{"num_hidden_layers": 10, "hidden_size": 640, "hidden_act": "swiglu", "norm": "rmsnorm", "qk_norm": true, "tie_word_embeddings": false, "parallel_block": false, "init": "normal", "learning_rate": 0.00144, "lr_head": 0.00435, "warmup_steps": 0, "doc_mask": true, "train_tokens": 968100000, "max_steps": 5004, "dataset": "wikipedia_en"}
Each number is 500 + 40 x the weight over its row's rms, rounded and kept within 0 to 999. Layers, rows and columns count from 0. Numbers have three digits each. The size before them is the row's rms in percent of the matrix's.

# layer 7 MLP gate, 1728x640, rms 0.0557, rows 1458-1529, columns 448-511
100:542482528456497547533533519517460563476518468620462549491469512470459524530562493485546504475513504502483487565487517569537533541506506496473483477403518498459510508534448495494437473454446565
094:545427476531500486533480513621469512513455505403457490445538520487569521520499530535458522468536425493443468429490513500533454416512484501567514519495509532449443517512517520517546527549485452
098:488560536527562487527538581421475520493535508581540538495501486431515506474469565514490463474464476567572431500420452518521504472564524443441553476500501515458461501513505563522525475541465493
098:510495488570543510520456525454528468573528475537527408489476534422516502521489546487592458505515493561519510410534508513452508492490490485486508516462535518465529494466570514542516530541476494
101:512484504509538461534494512527445497516530514541508483414504547532522443564464492465503500576528525577498495500450437452515499515484461549499485509458510456524542572540532489540545530455544541
101:509502508454497465515521473509527527450447535489494495542509496545502473453560521500473530445500494440483442509537511572458508474516471495504506485553497471488413514462534575493531514470516489
095:392511466513537519511490492507512485554479544578496499485492568474501443507503510506508536508504421518512449509522536468501412501510415395505480480582503482530481524442514489535490425523411496
120:523544473447560573466498512526489559465560439498527435539493538518451565466513549450459434502585486466475466504535436549508453469504480529494528515480429548530488514528486544501457470522517504
097:499533522469424460513535462521519524524500463518517546501536584520536458517543515537582510516459483459473593485508488497512521491511537507478444491500473456506483486456511503476510475567505479
097:528542611437502517444525531454500529447487423551496510550529508452485499458458417467479496434486451500525514498542508524547541436459444568564513458480519511501510471447486465548534514527522522
099:561448481482507502506517501494401545530497490503509541497548435497582521475497469520477506507515599547481511505555480489509456506485514506487496472494441540448583530450555464537496527553491476
101:418591490524438537600565477511488483459557481477555500531447499486457539392543494470507515633478569447523555518486528551478563510504507501493450505494526615572526491496470497472450462471561464
108:507493532500556464528530477427500536513479480506572488456511448513500471481569467492463530533543413505475495472488551534542464481522456491514491468500519564441509495556537544538522491540488523
102:519475535425509494440427508399496541509537491498538471441427448571470455466604529495464540510541503558515490468418529433527411487528531473474449482525485493422445459439420523526493450572520562
102:528450513526551552572428473428465483564425489564475513454486477524500503446450594501502523494507460517490404441466494518483551455528533509547610439567470492495446477549490497496462498437559528
096:485487415481551481475450509545455490538503438448475512486475520489497452463485465504486513555489437485428430463522529513501521483500481510477538512566521520498457452468552411476461471511522619
097:507467515409481583504383442527510538549527505489539485478506473510522480505555444423478476533520507543437533490493476557498494483505523503432490558534500505499511427476585480575522474496535548
103:459566509408558495511572514540536478432547500523586522490493460443572524472507483558520537458460492448523584490514482457450482543494473493455521462534464474445501450463545455494521478539490504
106:438506532501468580469523483578513478495437473522476557486524479453451471517506386466476538446518478474484460570480520499522491530436438434580490584553515488459525531586523448489454499496437547
108:494522451426455518479616516553540545514576531457501515483542509447489498455507518469507483429445585543504472506439481431527532454524494489535472443527515411451493487392514534478474597480554516
107:528566501505546495523553622488447494514510510552479513473569451502569525512477538501459569495486464520516489466501482534518446472479490524505478454472504503532571501462500491557542571489487534
099:462477529543554489521474457511500491482480566509431477514498565499495487544576458469556560467564571504515517413517439504527462612470445591458530463507508483503440524468481504493417460574518512
094:532533494520525465505477500472487564498459451519444497459506522457525472474499516455591491560576516444449492558516490488506525483503546521504538551530561461490525498437427467441571467565482555
092:537503499492502454531443487494483431483486480514531559469543493561485544480517578560465535473471563500512504468460480560576491540530517497520491460495414528528546556573517501537479515520447460
092:544497423516485431540442504509574536490471465464532487489525531539530489394623515560527506522491498491443559508462468543424454524548461531470524453477505548468479443498546476489508487494579546
100:537550476535507496519510581458500468525489473474567541449497506507473479530565520543528515474476491509481469514497502490462483437506474505480457499577573508497515507508507531522495559513449446
104:522470527561486553460561431485451521500521521401508480514575549417396460477501529469517467546469496500489510529488517484434483539510448479496568482521530466481626527524479463492478553518453479
092:550593529490456477552517490429465467503519579470494473473532489520497465534561542467493472488502412462513580546524477573529514474497460521518468497538505507469497505514434505552514494445512513
094:565458506528508547476528476517453485518516505457470525523559470492526619472474504439442449521503452447476511509495520548432476505441526505455342426476504471572484526551480468523519555489495505
098:573458511470436516572479499528562479505452514569549459515490573506530510434555417497470524499477464491510468503508531547483523454471551477518463486513485571492485457510511464524513500487458510
106:473545471510503506435502529444534530447534479533483526563514527538472554466506537548480541506497563482514556502476473507474509457544492526560494491532538524424481479519491472493507484440453471
104:502456500538521484532486546531538521518509477575484513496457498441436521494490513461463539468544485565524494475517448451533441512505459488505501465493485492492489441452518484466524597553432506
096:542528460461508493486541475528520441495517491474498465519470486487548509447545540394485462507501536534538507498509550460476546439512527485439508588553516444534496582493488423485482515513574472
098:536547537461537518463576469494559468513529544534516479494542484471554457509564455482455482535462472411537481549530489499508506617563470505518482468551563555526447504404553525467496475492516513
104:524498436561500515467532460574456531463518486505476515516514508538523417504559537468563533442478546542543447527528394481471539553483498570555546492439484470514525509562527453540568490450463528
105:452490491569472400536476509563482457494470506497483523482452572528528524503468491505481510538503497428486533509549535509486477464530517496490493462461534464589473484488456510476460540514437565
100:497501478494544494534521492470479582514524505525490481566495507542525395522491515445532532535497457561457556522550615535534481541454438432522480454528496407526398532479533424476462557460516477
102:519460535559485493374432542440452509485551497454494577497534497453475515433474503533456482485616561498494437507438522560504445496474478482415463485483539514502542557477515547456480518510491575
100:479500501527530467575474458446481513512531476514597456549549516535453462562494499551544537496476444582584503590503549456552517515511502515522577515478495449509542428533504491531498484545553458
098:492467418474526541502552531479504511451496547524465456447535416526543487469427458499471428518553490535502519506476508546467463509492502574549516441646422532467445479455457460494513554482483472
093:573463445476510510480543529523551508502486484511508506573543505429494561516531466523537569491455529566425537524464465516453523439528409472545525463483462505458499534532567521476517453487470406
105:471481460524509498494502453515470447452438484513504552545463512574549443449457455495444496520476621538551486475496535496485478556517554502515511436533490546502480516465436412468553492461508550
092:488508510480598496540489443447482439551505563550551529422547485507448506442535508498475503534541543513526404581513537508498470481488496515473467506472483444549590483462481557543478546530538484
101:555491484562504455490493521502486481483440497469501511513514516483459480523483525464515478508582474498562535440497457568494522495555430479481528506472603478571504493452475559507390428515487504
099:344516450523477457474439523497578533460490454514481506509483527502471433526502507468505482516476536492514492514532528520507531502491549497515524514518575456544516518482509470459548493512450480
093:522529525558483542453502478528475537485484472508515523532476558490495551509507506521523522520506583504515525480533484489479468437504447410455467514518446542534580487502517537503513426518473503
100:497478523499495527559449484613502530514509491481491487586508478499542453464537515484465502538497471481560465507497472561567474407534481480588524517580568450465493504499476473531493488473514531
102:485504466443495527578542509531540523486454539541474489493525523554417468488545565508522475497464531533521504512501482519433487543574479532531535547633519472542504553463477593467552481553531463
102:446623498502494464493529506451465466432523528435482459496512439541507499453516485521530562413512478562572510532477476506418503497502402504453546436532518529483480526510457559409489478548505499
093:554573501508490459544577503508518514588434452513528527531455581550356516557523496506545488500470534599539462439481450506478506516511537527553574487524572544545422478456567564485547504518463513
098:460548540492449526512404499458503466541579457524571482582467479512491480419493519535555521585403521515586526470507503501469449555567485466429463481510470482423535504486482503522516442535494512
103:491468554462500503442486529463501519486484403567450512454466515505572505455523466503576499431532495500505533482518583484486560505566475470498512512479538492523538497478451487533529535481489564
107:492510493505512459473545428479523424406472543556458456564526469497519474487571489457511526508528503531499484539524526508520547496539469466578475442387501527520540550527465564513504487551492438
092:522444578496471532556524502511449444472491504504495497464476534509470469476510499501535449390521480479493473536474420382466549511487488463497447465494516430435395498493513499457518490566454529
102:577515461476481467475445502454517503476400540451481555525493500498511379451465570504478521437531435489528477431449454480506480539476481518499510518543433524435487472499419462499513523449427611
101:511473433545530484484483473565510582521506445509522472478530496460449502494495490485429499479407510507487457420560491483475587535535585499467590456481463551538458522467519507478439558460539484
095:523501511516524505537441530463489439471421460552531474482488519486522511472464507550490586455569523498411478421448511436372424473510537462523537504436490512526466501437536551478515407541471532
093:487529528524459465530432525476485467521540490466506498472506483501498511488520512465545462504492535503538511519472561468440561469510468505516490500480511570503522501494534456454496415540477531
105:458458544533507512529491484539533438477465505521564475475478485547453546439526550400490539482538496544515507547491477448498476454500509513477531454569529553507521486497502451532502501482508482
092:490503484530525573439507516465498426464576465475496456463509499496522489494581496479529509490516460534492535464528488547422501509521500413466493529568450552527499508471500530527537449486531410
096:502534502474455521544451524493528479517492446495460519493486458469465486512523561489456544533504502505496484512538543528525468466527520436456484488515505434561464505516510553479534458578459522
102:519479553553520484596451422476475485430477487547438450447559583541538525513444512523473470447424524443448441458487468535518534450481517485428495488485445550477534494514509590509550507491456509
110:453469467532461443495510506505450499581503452507515493514500519459510498507523563467446514507481495538493582505544538487456460485482453503487461572538472507509531488576441504474532598440542519
095:506465525566474513534548508474501497508530517537500556502487574508525452507550540471528534555491435502496470486527417502497514501423484484435479512513514544582524524453432516498505512572434567
103:589481429516526526506541518499480523557546444492542507482515529514504437514494532422520488560487482568395505464458446520495412532413439422525541517545433454503501452507541476448465430506543455
093:513537461475522471552508547515525504486556576536460536475444469513514457542515553498442520512444459495538505490521517445506456542499430451531573527531494480510478590547419524451538484455475487
102:552451554509507445485489545429466502523478494532534441541539482522478485481571514565503519485481464481489528481494435495440522460575439447533503433509482479531489493475464453455542497456511502
102:544497481551506466469504466524561530489494482536562445546475479526470532542490525532500461504444494462527520549459430475502538494460481519525546458481509554569524383500501546555548551410530522
104:517477508527530516556546507487417525460483442479480526447428533518540531511442458485410503499463541477533468504498512517545552479498553545587508450452462488554551564490531496513515493510497512
104:496524520473467522509477476502525567481571433494548527520449525460502490524436481538501493570544559471530558465421455451531408483490579557520448411535528487554494581523513458504586524561526514
098:600488511506457490481550444464537501525481500520498508465521543464484501489544471459480442559426554504514480427510542487563470497535457442528525459478522506482542405508488453534461448496514453
097:518474542532529539535492568552485452457533486521434481434503476501457434470497497525496487481454505514522557481423540568577616510484498396511554396493597562402569506512499497487476432556473518
# layer 7 MLP up, 1728x640, rms 0.0599, rows 1458-1528, columns 448-511
097:513562530539517547556513504472430519508503491492532512517484512486461509522515459463518524418475511483492511503441467484539508448483518446501498520542511493568529524534512459452510437512411511
093:527502534563422492542459514478504483521602553450501565422483463549530456538418512603544560572587516512512490549461485509463516521474504490544471496537557519530592462471499470530436498529485457
110:494538384492460455539534465415452512538533490507479593555458512508453454443441501544555477483457558493600470328555445465552534495461571494482511504446465575516468517509483556527485509435596435
101:543483426509506515492502558511533532393528551424516459492449492521521456534511509446535529547470503469502515559478515516500487497480470499463493497528436541490526542515519509506483454475473541
097:474551484428476552435428575528510491486513454501505505477493566456468512546532434562492454519456570479563458403530543528505545484520508531468415466475464447473497444539412461530470483558445490
095:474550536501483498475475510534474533512480502494479477573461521492494478568489540450453507543460499484496452495435527559506493495488503496570492543504534456452417435534529451561493573479542476
098:428519499438606559501542514493474477511524571481562527533470463512493480504520452485480500433569481509518525556455516518496422555545482524475532481512469485555592469483530528515553548530506492
119:528457539523467507575495547500592491542429486451529568489480523498527449518488506481518429419419497542578525490481484435459506491483507444519509473443500467454538533511498468507535500495532521
094:477426542500522466521512536528516506506555498520475463466487564428517481509497502515429449481517460503499484523470415560525387506564492503526511512522455587506481524518476476499502552477495448
094:450430523605445499509509526498483545506525469517501477495455481431485593522511557484505515516559530486487562505380537482447506527520441545482506520544495489534494494488498449488572468497520525
097:452472461508507509472437450518483560498476479471581479512495484485475536576479482497438468418542500469484517482562536532488509502480424522520473481456459432522465493551451446521527405524475430
098:523504499507472528527449539588516570497568541528532440452452460486475526440568469504491532553604501392492540503547581481547480516515531480518514473511395538510492524403460591460492479450407484
106:520512501440416517498514452499476495483435515494541485516504460477434460554548525471448502526522525522505491589558509494465432506517533449492500530472516530475472419491451545572492537468551477
096:535583509486424446553461518377495476545448517459502510491550476461506519532456491496471450533528502500493496504427493520550526435576459472580405500523529513542421437528461501440542510592507501
105:513459461500498550564513488575545520527461463491528534487487414484528515455576515545492535580429495491516452585493526550504437448545446532419530445458569505539476462509494537488543442455499502
101:493518566571506450583572463396487428507459467510504445521563487482533457454478476485501535417493522496514511546461412446524512469501463501557425449437501483399553538551487522497511550516488492
094:521481508496491500490465480506552463504436527510507523486416482554542460483500510501517537497464529502495530473535513489548536468493558499414523464481486439495533485523564489522417491512482530
096:558497549515469453497544474488457589428544546522491472582518511464503547538404561469413540490475469552491455447552575488512490505471589482495434495532508532460498501583523525529566455518404516
099:464506458546458471488532505509503528528483545465450441493467514531524486457511501542441471491464518525520501438471483481526498552478502442538559505479448524537500462540428487509559492449508471
103:542495386464448510534507542527460466544570529497522478515484527522490556485471551416447511459534464517576532501495462609456538482532478465507512448559530483459516486482479542452450512464527524
104:470480518465530494404502449531616462485446511479547516526417450494479456449467493549487453561528481429489501504520478546435493469548534554489507492508518519527500509509568525470481531516529479
105:508463474524572512483451559478551446432477522444465485479588465507480574504496476495515532465536476456504450438437489455504506465535460496545498472470599413426510510496508515475497467429529517
089:524431474508500529501535540519486456490479520455508399448519529498467481481457476514558495481491490555552480496541515562444443459500478414473518521583554472499434498492554456506543458495454520
093:528456448473500465441584634437532516469468451570524518504520472499611526527539492478517508484553564445484598538447521492483516496537530579565500511493515503457532506478464507512470515594533508
099:532523480557455461467516523475466563531528524539433541462518494504533568482516387551488495552449539438445514470442457465503517419562534449507488541519524497472458519440579545533538477555510539
102:552505551432490551459496534433435573535492542519458511542524540579503570415470456483475460587520430475504456494573499530495464495583543490503536491501512539545472484482533527424501513499479537
098:474504528490495474543478528484497513497480475553529470517544496486492445467440505518479553460486468480464562481511579494516467426563589466459562452501532528520466522474499435491518514518464493
090:435497426483519599524447462466490479473485613510431466472485542591508504449530556499483487509576491511506481440573395478439489519502507420418493469512508510462535420465526561525467482495508536
096:460515546511500475523414470439471451503541507509500489451536471454498414510486527505550554447484418517508516447476520438489542541536494549522508576552465500472594480527593465510466474552440468
094:537477466550477542529485492503511490481554467479542517462508477514523574424547496522496517410561545491499553444466507511545476583457418502494504513479511538518484480498443457500499489461508542
104:542464530524504498530495519432469482599444519492495537548516496460510450427507479459522455517458597502464500469458496483480485459532497483515526485459528476494467522442396482429583520537487488
105:539509541474473527466474527445449510518417368453491527458553517525544424494485491466500458524501514469483490492522454451473457433483442452457453511460495478505494549551531518453489417516502511
097:556476516456508464472579492566496501556418480516460543472534505483487550456433484475509579569475547479512485521411491464532541470526441492575518481518503497509537524460492510545464578577492473
098:577456511406521532466481556577507411633565488528582522490567469520526518526553464537501447414534547419538519521489485510453531452568463540479466514487565545562538471505514522482497458462481469
096:527413528498474458466521460475517486530485480424457501484467474429516570479470514589582423515517515531463429485401587565497571463540520504487392601587396522464478479450552475523488536480508455
099:522458531547470546455501466531474554519516445479428515545543446463495397462482454535505551452540485500504484513425493526521597504575456534480456517517510502521458441548481596490350489522481473
097:525536536557494536526516524479454538484572541518521519506541403442411479528531516470490481496539491428426508430493461551486507454433538610532501537556513565516464527522453469484512481514524431
097:470578567539479486537479472554528490493491537526490498483525475468543627497538459514424551457503496517496533503502535496561471456512515495602548392465424493486508474549555457542427595502465529
103:452420572549529540500446496493509521522499436496426548444472512442475592516439441494487527466468474531509549516425518510445495441622516582445635462526460463525525557502524492425488492467521447
099:532521537529472509490461444457522500506442444465545474494462512508492487506482496490509529548543456473485475560540480525545545504483468470451524464469542526511441503505508527490561513476486457
095:519487554491483506478543424540448513434472439529544485526516446537549435470499522503480470578431504451483471520517486491531560545554511496498456444493495461448468487495514441479425497533427506
100:463485515461486518467484517512477535586488522453481443480484464426472480458510494464493457478520548522505505538492476489469429511437471454532521487452486466549560487496557566514536426455518494
100:508472455483442451490492542492539471449539486510453530486481523482566521527481502492490529496522499452453541471440539456507548501490466506528552498431520538517419515532518435499499516493540577
098:520555439449516507514498532420505490553484471515528485541542511540507428559525450504418479492490538424550525537528535469487542546458486518523459478518439533528509520479550479446486464518402528
095:491563499527466480532485438468518486508473494532479455556524430478513571487581482498490523536473517426499595478474531512500446551499502533528481540467539497518507429523519473483472484390483453
091:468460564515540538495467487479543489446498453483508546585474449468525504505501447529521551470516448490478498538576510502528471533465505561502607454545520494512519555513478463481451543450539496
107:532472570502450517391458423500442490517508508458468550476493480540527489470449520496516509509574440472466457529452568496448646495422479550536526588486487482469574492548486384490495472509466557
092:506478503511511508443517570450476504535488454517516461535498486555509502544389473499441513487550514492467517450535501545495441468533466565556387485498580493536483546531521460546438449559523527
102:454434503517469431552513447529479487442468519462468516393508511492489520480442522530518481453489506475484501497531439521515460439518531505482466560505409487523523470551504470449511585514513479
097:525484530519514454488575473482537529510519541546551449496520456531567566557470490530470462496461467540566485554539471516515508520519522497466484484482519416493439489520511554494456538515554457
096:483446528565494521474504539501425407468438453527440515589482489431508546516467497561438499530506551443496523525414513506498519506501524427514475578457497518524460480545422502516514564553445501
100:482514491485510513530531546444461498594489486496508511440472491453480495485585519463455476514548460524480517460448664551502563555395563451570473533508487555524534486520469584462525523491506576
101:499456472486603550432515537519482480458407529537474487543518500588538535515487516578459536558522504494516537548450528511490519524461445426521498488552502476550510489464474515520516430496522406
093:494498536482511466462467474518487529465527536515521452478486525522579486474548457523467511480475503498571488508500498514525465517534572528492497565451542501561475440504542519541521371486540569
099:474438491496477505549526488527477522513567479426481519522544484448506524457542520424490495540496532468505446474479539527487567461483588386541514574494484601490567541516615557528502490552497515
091:476549464520511479445484457414551482504500452468507442578441438507473483450487491502545503513476518588534428552471561473491445559471428568523540459547542548485425463462521461498519479486482393
099:525520456495488580506513493492577476457458435530542510556463462551465449467490500519447462436472563432460566492454492486558436522483478474446416552421567472527517525580490535499459455485486499
097:562527441505578462528486532538471514486508407493483536471509530444541498548427485488509567551467477551453469468414491528488478523512520433478512490536500502494459471539502533508606474343487448
106:485532485498461467495550421537467473511460498463498364507535461458538538527458489555493496496512498510437450528536551551523445499545490551454528487469440522572516506503481547475509513491428498
090:532507435541552493526532431517467509542566444474517509434541521465464509505502395482518525516546530462434591490481493465576460501442534520530439510531550488529496551488507530475489531550575529
097:481521477458477466444479548455472495497525475467553459584497463563545476555477460499490437544505535537513563470523490474487517520539491515540583472643473535469422501541541499533505497531483501
100:485519500538492493527463520499495489472550506582523536466534482501537467526420514517463455543507545470515498446501515508476558533511550483531502530530518540521476534510461472455483585536446495
108:537533520510515481490454479485502426569542477500450467475469535509524503476423489479581516556524468458574444549465485396427443554481560562528471521504482511544450498522541459547474490539419481
092:561487546511500580497420507488405511510540486450488474503468514505517570529499564505560539518553526454506530467465558444412517490519541455598487464532469509443544463492499476475432529584510557
107:490442527528444537498409521492522484502487495496497415417543471508492497457503503562497491561470499456501447491560531461542478469479511482532466514437586463466547501556494451535563496498519582
096:534491512489466531506491452533522559497472560474562515464530506504541471514511539520476510450518554516481545501463570427546517518472478527514575499421519493504510462529519503475450506476553515
099:515397502516452540500515448483402527482512529490511504474483453464516507549541497462436430512459513514506445436545518500416501510543458529591462550550534459450530557483516486469483491501415532
100:498461575541470506525470507423487559481483584541533556449519533555542574479540474502530538521575482455425448446462484462525600522501511470436453574507454515487492509534464493518469514494535537
107:501515489489449482496564475511527523418582464529483512483537466438481507511512537517565589511433489535477444535506493584458496541488502509462484513476540475446543528473496473527505504542421553
101:508471538505416458490552543549514494533496437519502498524507546430469448451487450458465515552522431540564521522456523377486583425526527519521588482465484501465462523427469480479461473526453490
103:491497441586468483459480517607491525498494480572439505380545455517540527484531476448541526527533573536548579512505523493481519528433509568517549395516544479518572518436491495570498501560555543
# layer 7 MLP down (transposed), 1728x640, rms 0.058, rows 1458-1528, columns 448-511
105:496487451456569476507515467528549451480448472494580529469463512532486592505465506440545439511450530489477566521465486489547511509493488512527540466516493490452523522457557491522493454493511502
090:557487477517524462556479412518559539577479521505433493487519554500395566545538482528484460543564527495520457484463458452546440514556487525442508477523449463507528445507442476547549450469453436
106:455529453498505529401543537493463572548530494456441517493428480535588580496449480509512471553494543541590582461369479449436442516476568423493494544580458445504485529478502505525528508482467506
095:444489493505513451492561404482504476536484452492513513494500493550503500493562507435460477532453495505490478557478505520507570512470497492496423563518484540471411438492527508553463467457574554
096:519527512503525547472472507528471473465540479500522467452463573499522474514432450451468510446440462436507480473456555471532484531515487466489428505534528487493466486500529467538536470525442498
100:447507507557457468453466500487539446559485451506503516554471490480540498585513488524466527481457503502539514442522477488524525493513490537553436525529479429438496459527429428489473513569489524
098:478490542483481526464557496437506535508457490507452458532517498457478480487517487578374544517514450464471459444447470454456511525542469472493511463498475529480540529486522490463541563541550510
107:540487438536513522524444502463472435525505622521482475442501485530602502526465434520436508486426509519487516498504491494498488481571520479498466446521508530475508574486497538442491499595456487
101:551454496506503563578479437458501503452447427536503557564480547525474535503425439496602448561494532547554537387531465547489461537492523485511570493527486514504483530473466583503497487532534554
100:519501521463516503457476503502517466467579452568535518483512510515510471433456510446468536567558482554468470547533593468554490519520480494512508560504479494521474519469518493460482427506563566
096:513467552539412525482437455520466511498499428499490438429513513411525554555535459485509471517511550539485507466565504463548478490457574542542496473457475491493515510439488487465523541524540501
102:452445477533454516568515423501545456484544485603548483436558465436481494423527528516504520504520565450481501535583529540510533554582513460481492565494488426499509483479513473484471468457464503
098:429494499467507469528542431479524482492436462536505555528516545560480441575498558508442461508482498458553443475486540539472521604535495493474464437492504529562482515521508506536513489458484541
106:540535569480519437519479572510513492494480497508456487466509483520520544470520526531504517481576493535450547543487488554495506488518503509483444434485525518500494430457416548481553494500420509
101:433520520503432470533497542424494452534502571484496496553486470467561481488532496476495473549485440457572469457454526512561509488520505509544515522486478448476504484514493517503466453580493475
102:579469551491460555456519490564514495437533571465417556548553491516556527501524498460468510557456536526540515500477534514421511513544468561472501478504438448444468465485441470541468505446479503
094:529534497520561521487484496475449480546572532480492514527482523492523601514520508468510485506485456521488502483528503450543529546497483498470493542443449488460510522531486496480462554454441489
099:550607424444508445444537531530509513495599509480478508487427529475531522495512522456501449497462456535553472430515474513493489577447529458498455462495471502499516451499501503476499544546501483
100:521486493465498533522464477412519556446434503489476517456491519468563458521543458537390495473504495465506486455526388497536538489492492480523536445449494500525499420477471469523571450508505455
102:529507446557472526542463463467508453519493469485421472536446435487451506517493476410444506514501514526506484538471547492506451482480481561495500481612477397502481506489481504424492560556490523
116:523500520495539495544451516500474464520506462504526530529474521558400452520502441433557516490506585595447461518472491550486513493551464517500518528452501502468414537523503483548474471503500544
113:447523517442426510550532518508488481550527441540574503562504482546470506503430549519468531505512477514515527551509488477491468482529519476500509538566446520506566502497511536535491553487479513
098:444473450548523504461466534494549473503490483489455536440508463462542534511489414432501501548483482484520536480535462509552511477519495493510530524426517539420492515494535430532511495533485438
097:471447582553494521439531472536491518468547529463463465530446518506518426539456552516499461531472552531474494481492524493480486451524537511487501480500564502455463561493522515519526494559494435
090:573465541457444492483446480488495501414495466496414466492471482482493436483548461487492508535467497515549470532538497471512493477452482466506450550418543546499555505564537505480523472517470457
097:544512509562544497504505530458478466483445501451504556509493415473539437459449516509517510510471422505457466515521475499527463500548477533477474494559513510475520474535517489464457490533485506
101:505502436504539529506472567569517477488454569571479510464500449498527482485436618414552463530501496428499514522490469436530426471507471475470442537500482517465494467564479488518543498619503438
094:462455554513543543540502523485449552482484563520496566537533483553544466481509466474414489599488503455538500519457458472462522450491545550626464495485489484504504534523435454433472501447511525
101:503472493518525587548440520462509543486492550478516469545437496549514441476478443516473512493464511493507557535524489560428469513529494462510462520546450454479487422456520525474556500460550557
098:507505424469527553475535541592518460443582527492513516523550445466545538467538437514463435507564527519471506437512531457579471475496418446496458505427504559512460523440473550540465553501478484
109:580401509546565463557484506500485462506541492479516542512475562532500457495520452453557482474544494514556535436491549451527505462490513499621528574466519487504460503446514615536488528538507465
101:531453490451427497446479559465464490501498519498444490449456456526489480461474451426511578553480529454497524513574478517531469534491471499459463503455466469540498472492552444495460547529487549
098:517509568362460490520500546564438471505534477535552518512467517409522504492503515529513508490521517491456501463541552493472503497468458512479584514490486440546519554519536498508490506459551448
104:508448495434465500582448532446502475500484452514423493492458544507527508504501447492476499468432546508490471503499500527466477493587559497534400497530524505472513490541538448458442444518473480
104:468399474537493485436552454481488436544461524494567489521453481555466460466502459533466505533405491554517538546491492586448481533482491481577472542532451518473505495409484465570537552490486504
102:483519484596523456488516524513519493525569437461459457436581472427490453470470597510504536538479483392495523525475533546563495527503512480517538502521511478526553489470509439484488542470474497
098:456460501524514475473578451537548442433539509530561601552515582439561507462490526536503587490557508460524507583498542537512609492417482574503499424537486478419508516495518499562524524411513588
104:443547495485499506456518403465492551547511515536590548500494449435572500517508473456510472451525503486562471462475535565502439556495458450498470528477491494508470523502501594501487528512533529
096:458534546422479581470515460512517453540488469502405490463491546423438545446563523528504430532492461535497523542492544455426512496533463544504574580458527520520476533451475499469485422558508516
100:468486526488479492518491524412543493505464479472532516509579507489522503492565537496500446507464494457506551501518567430476530536473487513495463516488484516561431464499461535485494543482518437
094:517541418515485510441485550458470483505472480540520501552524436485537473415517513482470511466509526544585515580441509471524512491505493466546467542475545435507534456504491520427543486498551470
106:526460479408498537468556476531563492515519551503474493505468530500429515533510572531500557451512537543415560542502527501521484492457363483468568520529536558516516488507502530488521475487470454
101:458543484511523469553521505564603518523523577497487518564550521520540398490454505527419596465519486479408569467517515467495522508479575479532484418486497543526522589505456449524530544515481575
098:485594504516496573518503544486487554599415467585536437483402487492512495536476506523473478489517446450539544571486472463543513526503469466439475492509528500463472440489516550446464428558535476
098:466474432478519483476462504485478511573504553527473499514514451549504634528457527525498546512530433452566486503531552558530468507530520538580498585552529567525546552551408560483404451494543523
095:507440468496517572523488464462497391532498537510560536489436457545500454492495529512462492536450467458557503483518582594532500590516565542535442474532539609501476512477505470481475443526496502
114:486467443488554439462609482466450425414562531463591501482463544489545514492515496464513508495454535488459529518559570454469454518451542500449452522504546536524466540517514574517526563574514477
110:531518466536496428493549466444478515518516553509514520517505544496490554541457520493473479485472494476462438409485477540387539466527453553468475522566448503444448523542440555528483510554501430
103:514503469460478540552473532480451558538494498507458497489466544525450431576473468463530463516544530518506489519515459455545454477524460513429558496554540478554501552525456537588432503470514447
096:556532493527466459497585477517563500474499463443518482428498545447428539566551471472545527539551522510549478467436485567433496508496525615481510573537515486485465581448519525483491475568536503
098:533537545498607609502465478521589436528489539416500559481506486511457486489475529471456495479552467483399448517510468529442447479501468525518466538490476558579473509493364525538520514511551507
102:455462490471536547547519580486431458476493542549504501552492405502510469415473434494470494485514528481521490444466558474464531556428458538546529510567499483500493490491562493531516412532481503
107:486496495486542455537472513449471613601502435428471507445543490458507473518457531485511480465554521526516517498494448489441488516463538542466504494434428587501462480467442497501522499484521529
093:427506522505507594542506576517561511584533499525472460480538497557504496484532475473475584493560504501490496559445498521447448482507478518538504550481529457491508421420537549460562451447497553
097:492459574418469496556475561478557478498555517438447489509589511482504477499464468516507522441518553482481553493556491501483435480478450463518430522482482563579498466484473442492486540529526448
098:508514453517498476510559514562552493521507494456461532538528512482517455540492550505488446531499572527496504480482458517529499558451506454473569526475539513482506454474495493522483536561531484
094:514531421547482488487543463497460560532455549456486447522518488513533455549485465503489559475485486502530543493555513462487559528444515433493496501482511572464539480551564501481486528462491451
098:546532512521484548500553417532526506528451433505476482545563445500523510499527436587467507572452504587503475526543565525580457468514466505491526452496547467405422457520489563468526509511504500
106:449506475504529547527487515513507522469447509510515556493467493471480521463531524430519502465540487437553497550480538545483538523517475449523520443451526563525446546535536521462475404526488427
089:510496582509475571523538510632507479478504482520499423491443494499488537521530591525569498514520507506525430528521536514488489476536454498500555527507504488523481420457577534448483489475523475
099:484515521492535483555457505465525462482529504574501468422468487489469454530548484516444502433452471481520452466520523560531575550482463454491517476448479480575510489474534484468538438480495513
093:460459436583479489465434551522483482523496452597533551497462539500484519489494565513419447552447514528510543454516515478551527531526484577548459521475561518466558499534488458554508573517495433
099:517528479427467507538438466568570503506515509543439480496485564502517500520474536474510536497463511550543434444510493476487499491541387552496511536474474533522586529506416439461468517453472480
097:519521535493481516509506472476530509541467484513449522520538431458534415515477535438397467511451548500558476497530483559523488511503506398489451491523444561437474559494547474495449518459467529
108:513490505516521505507472531518515494497483504561463470465444515467484460567456499549480543549462461502482428505585467509544529495448493442539460506422453498500548494518534523642491495547528504
096:531443476441390436470529558471481520442468454458518456541526511461512525549518500469539468526493486509498540477531499497504526517476447491479511442518527546407483485425554492506475485496518468
100:500464492559500507458500483429509520518495535508470476531482508524542472552514507506476455513492400579362477460553518486493468550470462526510540537516540468476506500476482560528424503524498498
101:485464472496418531509487522513482568498548501492417547485550471494453525506501497500507516471471487527458539447559529516497548506530525513549506509458549455451511556455501563535523522499613557
108:501534446508508467471504539442495477529515511455452472557517493496496497554500525504515496511518518499496542447472499495528490459514478506492494563480520503442437429456534565551532420449504560
107:475480459487505528432467500550506487474477531506519507464527510450487417490508434458490489533532512486444424507552550477462530475534520525429477456495445500493463396468494482426584506486544467
100:464453437478573501503466513495466461522527416423503493535443475437460465454475462522527517558472538467538519475553489462507411536500550527457508512485490463494539514523528484487540535519512512